python train.py --d_model=256 --n_head=4 --norm_place="pre" --positions="rope" --qk_norm=false --bias="none" --init="normal" --init_std_o=0.00369 --optimizer="adam_variant" --beta1=0.9 --schedule="wsd" --batch_tokens=131072 --train_tokens=906800000
Each number is 500 + 25 x the weight over its row's rms, rounded and kept within 0 to 999. Layers, rows and columns count from 0. Numbers have three digits each. The size before them is the row's rms in percent of the matrix's.

# gate: layer 16 MLP gate, 704x256, rms 0.0628, rows 398-428, columns 192-255
# up: layer 16 MLP up, 704x256, rms 0.0635, rows 398-428, columns 192-255
# down: layer 16 MLP down (transposed), 704x256, rms 0.0569, rows 398-428, columns 192-255
gate398 122:539504475503459467462505490530500474467510482487468472498506511484561506483473492509483458508485504516493471458501468564507485490515475489513483502472489472542490538504505475500514522497489491
up398 121:471534546485541551479495484501496432476527493509493534522497494513499438485511488478471510472504500497471517520484520510496506488531495514491501480487507511484487485492573514513523472516558466
down398 121:483506501523537489525517451477498481498507513495487449495472520519501507454504502506514525476520515504463477507476506501490497506511515509468489462518502463478491523528549495536499526464514504
gate399 088:489519504530484512520468519513513483502481492499490499489487463480447513505522447496496480502509513516520484505518496495523458501531457511500480509542526530485500491489543482494506513494482460
up399 092:485508498445500488507458471514496504454554513427513509507464483524464507543532539486513482518523504486447506519521493473523521473499450496501481528467507470529500500506495519521489488499491499
down399 091:491479530520503512509536521466532490466436500521518540486501505499465473474430515464509536475529524490509510412479540499493507495507513528502471458509508499475479489520541476467532480504538517
gate400 081:502517492474506523485540488549461486454483481526521496523464461453476495468457491526519508516490489525533446509486509512440511443495509566506505490491517505501503460518541479548482506522524492
up400 078:509475512466502518523548491510481524466505519501489519515461468510506479524547504509534522499468489478519474536499536503435483491454540555518509504495525524445516474529451503500512488536440525
down400 076:538492504522475477491474537466460482530504472505521444493539504507468499495491469523483498492526498521505507531544442513494544485506510484484511538503510440537443525472483519474501471501504476
gate401 109:494519486541478480449534502531514462516458510499530493501458480527489519480542482516457492508492498501487547507466502495478480530492533478517538466494485511540503536503491522515491467485483445
up401 115:477450519499484508500452523497458517418563500505484499508527492497511523542481555502576492523492541484513533480476458480456514509480467520503517504503513500503461441467533495447482509546543485
down401 110:453486528491521468460541531501467529495525536470474457488539524521478468491471506524509497511506470477578463503511434479464473490502443494501512491529540528532511519501504493513500468498445505
gate402 115:496431424480506495526525520545502523478538491505499491507513531506472507477479512510489535516521489488467485482513510538534474486484494504486465525462489483538502494492466489479479472514502493
up402 114:510521519485522536503550526498438497552503537491468497493443508538487455505471481496476525517485504481485490532466546471524475511478512504514502492556516518479511523489498535482514484492502482
down402 115:471511459512533516527530524519523489518515507495518525512476525516470532499531493474505493496457530467492553560468475520536495521488466541508501533504486550489521509514474502516442468512513505
gate403 105:555505498519533478472494488492522477493517503535526490500475551493480553490465477485454528538473497505482511481475472525523488502483492487521495519506485502479508497500492563472472509479495550
up403 103:506555493489497482475490531559462508472530543522493487493495488520490549480470490448472493511492500520481532517473437509498526473483508503523475514481524509488520468487478524467483463509503459
down403 118:481518502529479521529492457481500503500508510472498510491527477481513534521485518493509502512478516485478479460487467481537475492454494530511497556484503501476537546490492506480462554487510531
gate404 089:518482530494464536521533528529496495484494485524512432532460532479461506502478479517528531501499545491478536471464484508517493517495468515491521481489448503495501497578498523491502502517482544
up404 081:481445447426527477529504494479520519525512491478502437506503508461502515494490485549551551552532518521522465487468473489532492506492511500484542494500511503541459472555465525506459500519497547
down404 088:485514486518490496476502519500496509581532518517523529509525490510498478526518466530459498526479549462501484508542531506524479499481506519516502469506484477529509510467468469501475485539519508
gate405 088:572435537456541439505503525496472515506496475479474479489508546516523485496520488545454472487483539495463528518529479516539489462518499506463487495488478490500494491491509497481514506487495501
up405 100:519469535473545477508508496489508502483471506478482519479549530512552492505472494506483489497503512543480529526511481506511449507468489465493461502504494482477530500514531450484488514486517498
down405 066:476544487485487521501516454484507474522504534542495526486487472503479501505507521482545488491540462524493470471525493495483499514489530512511519516499516505503534506503495511507490496510514478
gate406 072:511464474490530500525484537470474456497516510507480475487478527488511504474489502522505482468477504492472526473503553490488472482500504511499485492540514491524467529493480461493484481510485485
up406 085:530497481499464482469491440522490555488521471537483516537502498512514545524501472484506509533480525481535495489445470519496477526492496502519490532477486503495507509469503543527541500535496500
down406 087:496497479505487503507479531484461494470484485533493478501515542485440517495480517532496534483453512465517509523470562525502442502528493528473468516474463495498456521474498539507463455563478498
gate407 115:502488476458482479470500487529538472517518475532523479528456472502560501498440491493492475497534506502449516516476439518490491496518484513502510483473514506448490526499530527492535516543530494
up407 117:479470479470501472505509567491485465530466479521483482498499504502558485466497498457487475481491510521491511488539556528561480488497507465472462528515505468519520501502495523533471491506517484
down407 114:509502519487478510507494497499516509491489520486436538516485471453525482478532478483481525474495461495508485482498517504505544525509547508487509517471499504508500482497482488500525488486515507
gate408 106:499465493491472493483509515509508529490454501493494488479551491499507512445524514466486476481513528505503553500480483479500500517553520507485477533506467477471496503458548478510507497532491481
up408 112:520493487510461501487506480511532465483539486492468492514499498512486467516533474531508493526533519487470511509503524510469497465464525499477458486521510474508494485483504510496485548487468500
down408 118:491488520539477510485492485460486524495446497492478513520503473486543454469508505532524500500479513487466531496483512477506516520519534495522444495505468490507493502531545535512510566477468498
gate409 113:460514494533518542495527496509486495437525492491520517496472491481531498488471503509497482500503505528504500490531500514493489487502486489483480500483540495446487504442523547501519477493488497
up409 104:510523534448467508469510436478492505485480500482487491486471508495464482513529493493512484537466494477531489493497489508502504515503513509513482513511479530492496478499494503515514491524475498
down409 114:507513478514525475516480518496464535528547518482494482501532452499461499494453498489472506473500497508480506481502489527519492524509507495518454463515514464507536520510505485503549440489496500
gate410 081:530473483517506516505472508530508512477456534503530470481541486494504519522525489476499508525498496504528557514522491507516500522477547506493474500500495498491513458502479499488499505466512516
up410 084:493474452521527516503461514532537476513479493497463473486540471541524500512507495472502484499528495514495514512509491487503497457486531467478465483516491456496509490512529501513491521455520514
down410 071:499513542513473479539536477477470481518567481474464499519447499527512492478487508501503492494465468517510450502535478504507501484505472469505503523469480500469476529510510532477481503516494505
gate411 078:476523500479449542519434520474492459493455507478468535505471515480515489448501472450457505478504500496519507518512531450530466485483512500507545516473483504490546477502504471493492522502535483
up411 085:492484478498475516522458468505490476515466451495532507514513524500494507441493506452475512511464524501519492508481495414506460477487496511487513491499450471515487485510483487460504488529517498
down411 087:489538501492479537547480500541486472472495513506459485504496512491552488563521510480456483464523467558484490511525472482517487476466507505491603503576496506500553470473503496505492536458529491
gate412 106:480465472532542485480490514560511458509460489491477504530519511493503513482483526483460453532495526499437546528480475474556475501481546495529483499523506429480511475465482484495506522485509487
up412 103:514475510506528472532524489514501457507536446482497546509462527531525503500514513496496474505469542491471542517483516523515502521501472530507460549502507477476509525486474512518540487488516548
down412 100:546529499512497513534512502552541501491518502478484412454479488495509499533450487505478528501486483554529467468518505487456525489535476507497522496482493532494521537518546480507519532516477477
gate413 072:505504507475509532530453492493506433534472507532524504506510463525528508480545520438486556506490525465510491478485501490546471512499489495505487469520518516498503519486518488492512492466500514
up413 073:481510486518460492507494500511498491480492514474458500475518481497509471535469508516496418532489458505490511495497478460445533470509508464521521486493493500505524509487452498470494517546522516
down413 090:463509507526491496496542484501496521511501462503539495533520528505482534469513459529505522503511555477522512462489495535522475493490552537459491514497464504489498487530512479517500482484486516
gate414 093:526484475473530486543486479482505482483478512431498510501546546491536490491502446514485500511513508515445508524493467517486512499503464511506533480447509461498518483478463482469492531465567540
up414 082:490530501555468504508508519550516487505514530490533454468518517481534469499517471516520447487518510483473515495549504520552472446497474491493504444499508475517509527540487539520514540493539513
down414 088:510468514521504491498538491466509525482474497506442516514504482492489494504488526469504503500461479495553492504499526503473537472483476452519462547543516505515482476476510512525472498490487509
gate415 086:483536526531517504481491505540481443525513493519493484487505526490516514522516473537539481502537484497514463544466533495439495546556495507482480488495491474411523486511509488504485543456495497
up415 088:533479506436497488521491481534517550509492463517536494516488510520454504518500569556525519484509488480512520499523483460508521486474503493521518516517486507540423505491467498455504538531498477
down415 077:511496509505530527530512498494539463517544477492492483502519511493502452513501475478502508514536515450476509522476503535487499519524519491471522490512512480493525471521520527520505547492522480
gate416 111:480517491523517528549524512463506470420570519489493496550525501501516508508520512462501456444505484500474536459466506490515510503510505479506520521509475526506510496477466461533502498500494516
up416 107:538521472527523459501488508479484521493509505498443497522495486469524543485497504526488467485466505507443478442509488473509454494497487501510502478478517472494521520480496482491501448520520508
down416 106:482500496487493524475484504489513490523479492491479499523526534494505483493542497496485495523516508503487496455501462558502519494545469502520506539495504501493528498500490507525495514468478469
gate417 074:508556519529480519467512508547527477495544492518483471524554503522494535517492453482503512463488527510516509515478489480510502487506504539491451523457521503520457541467473483504545489469458520
up417 088:508527522527493486504531486554568485517530543468454467508537480526511508502505468520496511501541508528515486515501472452488552469508468490527517463486546512489505512494487522515516511476495508
down417 090:517493515502510488515534513506517515477471506464506550481476469516524499496505502503476488535517479563487510507510510493520516502472483498509541461515498478496513478505540495500463512473496498
gate418 078:491489496484486501537529486530513543485492500501502511522514484515489475504485542477517521474495477482500548471516528520530517521454480480482513520496485513551482471528512488458518496519514546
up418 084:470509500510483462487471511495476464537529508488515506500475496498514514502543451532523492487491509488503462503486512531463482491512522496506511443472528512469511512487469498549474502497497450
down418 070:495510474475511564495490538482532545503474515495494501486494532471470472470489506470522502491485471517505510471477536517549507511527502515500533467513485474507534463513484518476535517497524529
gate419 080:514521534489470514509495452498566519503472469451520502521521479495459509494515506467450477524497502522490522493471533485486528522471481515532510532514496492522515473507492503551557459505509524
up419 088:517516503501474503468473488518553523464507469474482478568542456529522520450521494497475460483490510502523454491465531500497532488484511509515514488486448458478505517481490495509521538512474483
down419 090:496529497516531525527520523519516508509501525495476531470501487501506494532485518532481527490514481580503506574552528488507539532470486482518522466507475519472543465527453490509464534533543524
gate420 095:482499449485504522515503542531498482473520489497518495470469473507473436540516472464522511530521466505529466480475480536480501502496509496501525483539507496512529491503496543487480527526444500
up420 091:455494465481448477484487515480514469520534504479521512509500499440515548496486480475487511462500505525479466526550508525489505519492537490561494498525466528547486525482468436528496495470532500
down420 097:481503485489515502484519475512533553516481452481504499522503500553468524449512508544511506497498504450509503506461490484459487468497433488496522484489490506493528485503481546461458509478505478
gate421 125:544480480486509550462519498471500546452488508509511524491494470503454487485516485508518556470485472515531500479497512501453530516515514529544511527525514513544505499503467504435512532510481463
up421 125:569495507489485514507484491499483542480466450523520539508500512502434532489486501478524529507528473516456497436493515492497512562502534512502480537487522491476506516470489500463520493481486474
down421 127:531467454502524528511469457459496504485448523493444468499490477509518505481495493518511487488442500542537530546496501502485519491507464508499513493498519431517510505503458494558540509491533504
gate422 087:513527543505506499509520494440468478542486471485488467519478512495499496441527488522508513489500481483495512514485464515512492521486487542518478502491481519465434527519508506490529490525484507
up422 084:504475485552497495509501494493488509516532499520550504520487527506485499522503516483472461523444500466508550514511532493525492500483551476501543535523475514526513545489498510523521507485501531
down422 097:508475515546533510493517480496514525513483491536488503520487535496511481527547502481498498477483475487513546522479494503498446543539492439561494539469491508467491497534519512516519514503459550
gate423 093:502565489482514492485549488483485529480486460513521514512485502483494502483530484527506494476494494529518483478495476496457534508511532514482494444507546563456515529487509510509482530472451472
up423 104:498523487510452506509504429526511505460508483483503515487483487517449534492492480492511519469520502539508507466519521485472528480530487493463452514475548552468521511489519489528506537469484538
down423 089:522508462475466503492464517515507526502467462500464504505488526488509519501476502514480482523517512548497535497514518505526483516491498468492518470508450469508537495483476513507503517512494512
gate424 115:455487508505485523519472512558507491499500524521547490480430517500503471486510476521520511483521472501468515506525485488480505519480488518468478494475468519476484483532464475495533534522489454
up424 112:532550502483535558455518514500502499493522492474482522493525484485469443476512520501463511495512506491497521525495504470471525497499492565470518509488537482469529470520503504507560502471440531
down424 114:489478504508496471507489476518520478519501466515498503489493511467535535470508475507513477469469531468500504465481509485515459455513494470527499476473532550492486460519512463506472507482475510
gate425 107:512486508461487494479512517526561482474520481552502468547508492491491502495478490524512487496529507499457442516506461461522509463500523504510479549511502493512446531503476520489550502490523497
up425 111:492466507516506492549492499507511480509509472490550483486517532462560518509509472513528470519497507498481463575482512496530500479514475472458480435499506503515491518560505464494501536502530496
down425 108:475502508541532483470522455538527468523519472502525508502508530521443500478437520523502489517480510514552506506450509473504461504459534516526504497528562505493516504487507484467507538513532492
gate426 077:525520513502526468539518518542499472460464433478520458498496486517510486515532490500527480474500482521557455519481493489538477460521472519488520475535460508461474521527513469496504507501499509
up426 084:526511520515529520509492502509510517501478487524481465500500502466539480504480526525525488499476520478519498503456484512528442519545517512489494479551507499463489472478504431460483515496502511
down426 074:448488537515459487471485500504471495466524542542508532493475465531487471491511493522508492490519525530458486488539501509487512486466504482489455499496484515503469511478459518547508539519480515
gate427 088:494495472465508491514504505458553562500518461484495533478532559512484502517491529457479519511494525500510457514495521480494498523481466489512494484479506505532494481481508486487507520512495546
up427 089:474545497458504495498497490504437500502515565523512475543504457478494531504530470539481490512501507510493483525515503483485514517493480531502466511492525498499514511491527471527507472529531468
down427 085:500459499519473507467462493501512524517476454461459538484485533545500466478487509519507478509475506437532503478487486533512490491528542517483536479522506496523493505516484483474463498500454527
gate428 103:467476473511502463504469515486504511545462535471517521521486520515505476542523476543484512487470456485514451490506483487495485457516513478536516552487512503520498501487495492498488502493536503
up428 100:456531508511516529564485475501499492546509530543488486541489468504492488519474524489548539527516497503509484472509477492470505528538472545532523514496500486510492503499514491507499464527476508
down428 104:495492550505517491422528476534486467494508511525521525510535517496504512521463481485488506469466470471515527464541493467472477489524534518449446499506525520488520533543515483477477496496533465